python train.py --vocab_size=2048 --positions="rope" --rope_theta=4770.0 --parallel_block=false --init_std_up=0.0282 --init_std_down=0.0 --max_seq_len=1024 --doc_mask=true --dataset="wikipedia_en"
Each number is 128 + 32 x the weight over its row's rms, rounded and kept within 0 to 255. Layers, rows and columns count from 0. The size above them is the row's rms in percent of the matrix's.

# layer 9 MLP gate, 1024x384, rms 0.0427, rows 913-918, columns 0-191
size [102 100  97 100 104 102]
[[119 155 130 108 124 159 162 192  82 162  74 158 196 121  79 101 152 120 122 119 111  81 140 109  98 128 150 148 131  77 195 158 122 151 156  31 156 121 144 144 105 136  75 101 129 139 112 122 104 133 122 117 109 129 130 112 163 134  65 108 179 155 110 154 172 130  40 156 137 126  83 176 103 170 105 125 101 179 117 107 176  80 188 155 139  45  94 158 105 113 120 114 155 153  85 171 132 160 179 102 119  90  84 140 107 129 105 157 110 106 184 112  83 181 113 177 104 143 163  89 135 165 126  42 141 142  96 129 127 122 150  90 103 146 101 127 154 143 122 136 167  78 151 160  97 181 124 119 160 146 112  65 114 106 139 103 160 127 119 136 239 167 148  71  83 132  89 132 162 111 121 143 147 127 125 111 141 132  63 119 121  89 120 140  57 130 121 110 189  47 128  67]
 [164 131 138 129 133 121 120 193 109 141 190 178 148 101  68 148 195 134 156 112 105 118 133 123 156 153 187 151 101 148  73 154 168 171 142 138  66  95 120 163  72 116 110 152 139 109 114 154 101 134 145 162 114 178 137  83 141  70  91  81 109 107  97  63 110 179  88 113 141 159 106 128 147 141 114 155 125  82 138 167 147 124 117 107 136 150 149  93 156 145 159  98 168 123 116 152 163 161 107 167 171 153 155 110 168 139 191 146 120 179 150 131 125 203 122 108  38 122 135 171  77 138 108 120  83 131 139  88 182 127 121 131 140 125 191 129 181 186 111 102 199  77 102  93 125 103 160 129 107 186 100 137  11 113 117  82 149 174 134 153 153  98 132  76 135 209 134 144 112  82  96 140 151 148 138 146  68 149 126  78 110 157 103 172 142 149 106 134 155 135 105 152]
 [154 176  98 130  95  96 134 214 138 140  86 163 164  63 118  72 125  98 105  98  95  94  98 123 102 132  99 134 147 154 120 138  92 135 139 100 125 168 137 129 114 122 143 145 190  94 163 114 165  91 108 133 194 136 123 158 165 108 135 145 136 109  97 128 118 129 202 103 105 121 128 102 127 123  97  56 116  89 201 100 111  98 126 152 116 138  92 120 163 140 111 147 122 114 154 136 137  84  58 104 109  14 101 140 142  66 181 112 171  83 103 119  51 182 148 178 107 161  58 133 127 165 206 133  84 172  66 102  83  99 168 141 113 176 117 149 157  99 134  51 171 178 115 158 130 104 129  91 152 114 163  79  74 156 121 107 115 116 173 140 101 149 155 140 141 111 121 133 142 152 121 150 141 108 138 133  82 152  84 104 185 161 149 109 115 134 143 145 151 100 126 142]
 [ 91 202  82 139 191  95 108 125 208 131 149  92 148  92 111 152  77 129 149 127  54 100 114 120  92 156 131 150 139 135  69 107 171 133 136 104 127 129 110 139 145 107 115  83 167  97 101 120  51 164 143 100 194 149 216 121 112 113  93 152 105 133 129 131 140 202  97 127 125  75 105 129 177  43  89 139 155 180 153 100 125 130 117 108 122  92 110 113 108 138 130 112 126 104 195 116  97 120 188 168  80 157  55 130 156 163  92 114 104  88 120  96  79 131 135 141 105 154 185 104 137  83 102 164 100  74 113  41 150 152 140  91 152 145 111 141 109 108 164 103 192 160 110  96 118 140 151 150 132 126 146 104  83 151 140 118 176 193 128 111 117  85  95 157 122  93 164 146 209 154  85  98 133  93 109 162 130 125 148 104 122 146 133 119 141  94 130 126 111 156  81 121]
 [145 141  97 110 120 122 121 153 165 127 131 112 133 111 141 115 117 112 114 119  54 135 117  74  54  90 114 133 112 176 138 119  39 170 147 125 128 120 108 139  47 163 143 172 170 148  71 106  88 211 174 164 152 136 119  95 136 113  84 127 146 139 156 108 111 148 101 154 182  62 149 123  92 133 109 117 148 168 174  85 102  88 166 153 171  66 109 108  93 119 137 159 168 148 184 112  85 126 192 111 132  84 163 100 129 140 165  78 109 127 100 143  89 125  91 154 140 146 137 163 112 100 131 124 104 100  75 115 107 164 130 171 167 137 170  92 109  83 121 123 111 181 105  89 144 141 152 133 206 108  84 139 107 133  98  66 102 132 166 140 132 127 109 100 150  95 109  64 200 136 160 128 190 219  92 146 124  94 105 162 169 137  89 133 127 156 106  94 128  98 135  99]
 [194 166 127 118 105  91  86 175 113 148 134 138 131 106  88 114 123 145 125 166 125 152 100 152 100 139 126 133 166 102 133 164  84 119 132 112 100 120 118 139 163 118 128 127 115 157  61 134 119  63 152 106  93 114 119 100 148 138 139 139 122 109  90 109 109 146 122 114 172 130 202 104 115  90 119 149 119  72 148 144 132 103 100 153 160 166  89 113 101 124 174  76 149 117  92 143 119 131  72 133 155 179 147  85  77 163  92  94 155 135 135 158 150 118 124 124 145 103 177 123 149 151 103 108 117 129 128  52 132 129 101 105  60 156 143  85 110 146 137 101 142 168  51 139 149 134 130 124 158 130 132 134  97 138 176 143 171 149 183 141 122  85 143  82 219 104 112 159 131 152 112 189 137 113 139 159 163 170  78  67 116  83  76 153 179 131 150 133 174 154  28  69]]
# layer 9 MLP up, 1024x384, rms 0.0433, rows 913-918, columns 0-191
size [106 101  96  97 113 103]
[[119 198 110 113 136 134 152 121 121 183 164  70 137 161 154  57 119 111 163 148  86 175 125 108 156 126 110 133 124 149 124  93 106 121  90 142 118 144 182 140 134 160 185  81 141 117 141  64 100 113 131 165 127  85 132 138 191 134 175 112 105  95 144 139 142 103 150 114 104 150 132 147  78 157  78 121  42 160 143 106 194  84 142 134  96 130  45  78 147 151  82 118 148 160 142 138 131 155 125 146  69 145 124  99 119 130 104  92  69 160  81 163  70 116 129 148  74 147 120 143 102 135  62 125 127 117 158 126 137 116  95 125 112 179  82  89 119 110 129 178 179 116 138 109 119  94 140 103 113 139 161 131 122  98 123 153 122 119 127 122 123 117  74  83 137 115 133  74 200 110 144 155  86 190 117 138  97  73  84 116 137 152 110 168 105 141 124 158 104 163 189  98]
 [ 61 170 107 107 109 118 155 102 113 128 109 135 178  83 146 123 116 122 160 122 119  98 143 119 121 109 137 141 155 111 166 119 161 115 153 124 185  93 180 171  96 161  97 162  89  58 124 110 145 122 159 133 143 125 156 152 139 118 157  77 173 160 131  75 139 162 154 135 135 189 159 150 171  98  83 112 118 171 136  33 108 113 123 145  87 135 131 161 109 106 128 165  71 109 135 144  94 100 142 171 149 115 147 126 140  95 144 111 146 150 140 128 112 118 113  66  60 114 140 103  58  89 161 162  90 100  95 118 131 142 120  77  50 148 152 113 152 107 169 128 164  94 176  68 127 107 110 134 107 225 113  93 135  99  98 106 137 119  84 148 108 108  86  86 169 113  94 154 138  90 176  75  82 208 160  47 167 148 145 102 158 130 129 126  77 119 120 138 165 104 131 142]
 [127 174  98  84 130 102 158 131 104 154 170 170 107  83 115 157 150  92 142  70  77 127 100 119 138  89 163  53  98 115 215 109 133 148 197 146 151 140 204 138  91 147 113 193 131 136 150 115 166 118  99 146 187 145  90 145  69 110 104 132 136 149 105  91 151  68 152  43 141 171 171 120 186 142 112  89 113 130 124 108 103 111 114 130 132 131 175 141  97 116 117 142 157 170  98 156 108 132 132 161  81 134 105 116 155  68 147 124 156 154 102  88 114 151 133 127  88  95 152 175 157  99  81 142 120 135 101 229  91 113 145 138 144 126  52 130  88 198 154 189 140 140 125 103 144  80 140 175 138 195 147 111  96 199 157  84  85 109 119 144 115 123 173 120 188 135  43  98 143  80 139 135 181 142 158 220 141 172  87 112 116  77 134 150 123 113 113 166 117 157 103  94]
 [101  98 170 141 108  91 178 114 154 182 139  95 100 168 185 179  91 143 128 189 136 132 145 166 179 146  71 140 128 155 152 156 130 121  94  61 103 165  79 111 177 184 172 157 135 140 146  97 163  95 145 122 120 128 163  77 134  96 153 131 128  92 136 126 110 102 148 101 111 137 144 127 103 100 166 179 126 157  98 127 168 139 183 142 176 136 128 148 121 217 115 120  81 150 118 103 100 124 137 149 118 145 136 115 137 163 155 112 115 138 176 104 118 123 119 100 102 110 149 127 131 126 112 176 141 127 120 136 130  95 158 122 146  82 167 113 170 116 145 157  56 171  85 160 149 119 169 133  47 104 170 119  82 135 126 132 125 183 152 112 143 113 119 126  96  79 100 134 158 165  90 108  99 104 124  92 115 152 146 169 108 151 168 159 137 102 153  95 111 158 138 105]
 [131 128 125 134 109  73 152  78 105 138  94 161 135 119 118 134  88 218 112 141 134 105 132 134 124 132 129 132  79  68 125  96 175 127  61 117  83  97  81 158 120 113 169 108  95 122 160 135 168  60 115 130 134 143 109  91 154 125  77 104 108 137 126 100 142 155 143  86  93 151  94 103 164 126 130 119 127  79 106 126  99 154  83 119 126 115 105 140 108 116 141 113  87  97 118 156 106 127  70 142  98 153 124 186 160 132  66 159  97 142 128 166 122 145 160 156 137 109 143 112 135 133  79 131 129 151 164 131 141 119 177  54 129 111 104 185 131 108 101 102 130  93 115 149 143 115 134 138 115 153 143  40 128 135 143 196 181 125  84 176  73 121  95 138 163 108 132 155 104 115 132  95 149 153 131  92  92  81 131 120  64 129 194 123 157 154 122 126 139 123 130 149]
 [158 197 138 142 141 110 141  95 113 200 182 132 122 173 108  55 165 160 149 103 130  67 130 129 109  69 156 120 113 176 129 120 102 146  98 207  89 140 169 113 139 171 121 152  88 119 216 201 128 137 121 156 183 167 162 148 108 151 142 153 141 116  84 108 132 112 105 138 156 150 163  87 150 109 120 103 141 142 161  60 119 140 147 154  93 115 129  57 147 120 128 118  77 173 124 159 115 133 148 123 191  87 199 164 130 106 144  91  86 139 117 118 130 154  49 158 143 122 107  73 103  72 139 108 185 143 120  92 127 143 165 130  98 128  98 135 134 108  85 161 157 103 164 111 106 173 108 207 118 144 175 157 127  98 101 108 112 107 150 110 135 151  87  86 170  88 101 125 145 124 134 158 120 128 115 112 143 171 181 147 148 122 107 194 130 151  78 105 133 148 159 134]]
# layer 9 MLP down (transposed), 1024x384, rms 0.0376, rows 913-917, columns 0-191
size [105 105  99 100 109]
[[133 137 120 121 152 178 152  55 168  27 167  92 142 111 134  82 217 118 103 140 150 106 156 113 148  82  76 169 141 164 141 172 167 115 101 183  91 137  93  77 137 163 151 160 111 127 124 101  99 146  88 106  94 106  93 131 126  96 136 175 101 159 127 182 113 178  98 111 168 200 101 115 115  93 141 121 157 116 120 165 114 134 146 108 111 179 161 111 138 147 106 158  84  92 144 151 124 141 180 104 171 189 120 118 138 107 183 181 123  63  97 116  53 133 174  96 156 156  67  70 165 144 166 156 147 147 131  98 194 138 176 187 163 106 135 146 127 183  81 128 110 105 158 109 165 104 111 107 173 155 169 149 133 110 117 152 135 124 160 148 154 159  92  95 168 105 176 132 119 129  89  95 117 144 149  87 123 117 155 146 134 129  94 104 127 163 193 157 133 138 139  84]
 [178  95 135 137 123  91 150 161 211 203 118 104 136 161 166 171 110 135  85  97 108 110 130 129 128 135  93 135 125 134  89 142 112 100 136 150 145 127 149 161  89 127 153 192 150 146 123 209 142  84 222 103  96 132 114 120  84 126 105 107  80 100 100 146 128 153 147 147 112 106 158 112 127 179 121 146 119 119 143 170 149 147  77 128  98 128 111 158 117 152 148 124 183 124 166 165  54  75 156 127 144  92 151 122 137 140 103 145 109  65 134  58 160 173 115 107 103 102 146 118 122 215 177 159 166 111 171 169 199 165 135 136 128 153  96 143 121  88 144 163 144 188 185 107 143  82 214 101 138 173  83 213 122 105 184 145  78 104  67 128 107 138 191 107 130 125 120 115 162 173 134 136 135  81 114 157 117 107  65  93 123 127 159 180 175 126 112 128 118 187 167 198]
 [ 71 100 121 117 157 133 162 146 122 111 133 113 224  85 101  92 111 124 114 118 104 127  95 207 137 110 124 180 133 176 134  91 151 133 131 132 112 133 153  84 106 123 136 124 116 121 129 107  90  95 118 165 142 193 102 127 151 164 140  81 137 128 122 112 120 145 183 104 135 123 167 186 130 173 117 165 119 130 235 127  74 179 120  94 136 150 206 149 251 154  54 122 152 201 146 108 187 112 109 136 111  90 177 155 129 103 162 117 152 128  99 126 120 132  81 181  97 106  85 203 124 167 140 105 129 135  94 136 200 112 148 111 155 173 111 129 100  93  59  99 194 123 179 128  97 149 110 109  89 141 109  69 110  97 119 146  97 141 129 144 164 162 109 150 108  87 117 117 102 173  66 139 122  89 115  59 120  98 112  71 110 158 192 134 112 140  80 165 136 109 137 106]
 [139  75  69 124 131 132 113 174  63 162 136 173 159  80 143  76 143 126  87 160 169 150 181  78 150 102 140  75 117  99 150  75  74 137 185 162 163  45 169 129 133 150 130 125 118  79 105 108 116 131 114 170  91 141 106 137 117 119 112  97 116 139 116 165 137 173 136 150 141 176 141 184 101 123 146 137 141 147 151 141  72 134 102 126 167  69 169 193 141 111 166 136 150 160 131 165 154 124  93 106  68  85 130 128 134 113 131 129 191 135 114  95 165 114 137 138 208 114 105 147 202 122 117 127 153 114  95 171  86 114  66 122 144 142 116 165 121 121 118 137 137  65 141 133  97 106  81 127 157 137 123 160 176 163 168  66 132  94  68 172 122 193 141  62  86 176 116  66 157 120  69 188  48 129 129 113 136 143 104 124 162  88  81  60 114  92  95 177 181  93 121 146]
 [162 157 110  97 171 160 152 100 145  96 119 164 184  94 116 179  76 146  93 160 126 147 147  90 182 130 178 117 107 156 103 120 112 181  94  44 113 100  75 105  83  91 134 125 101 152 119 101 162 161 144 177 192 138  93  69 143  91 183  61 154  64 171 109 162 135 101 166 121  89 127 156  13  75 143 159 146 138 165  98 108 110 168 112 133 132 139  80 121 115 148  87 106 120 115  91 118 103 179 140  63 106 111  98  86  43 173 101 132 130 152  71  61 103 156 130 118 111 103 122 121  98 161 147 149  97  66 123 103 126 118 142 112 201 126 114 134 116 181 157 104 125 143  62 130 100 111 101 134 119 135 128 100  78 141  96  94 177 115  81  83 172 151 152 176  51 147  79 145 144 131 167  48 143 161 143 147 136 125 108 161 167 104 151 119  84 137 124  64 152  77 118]]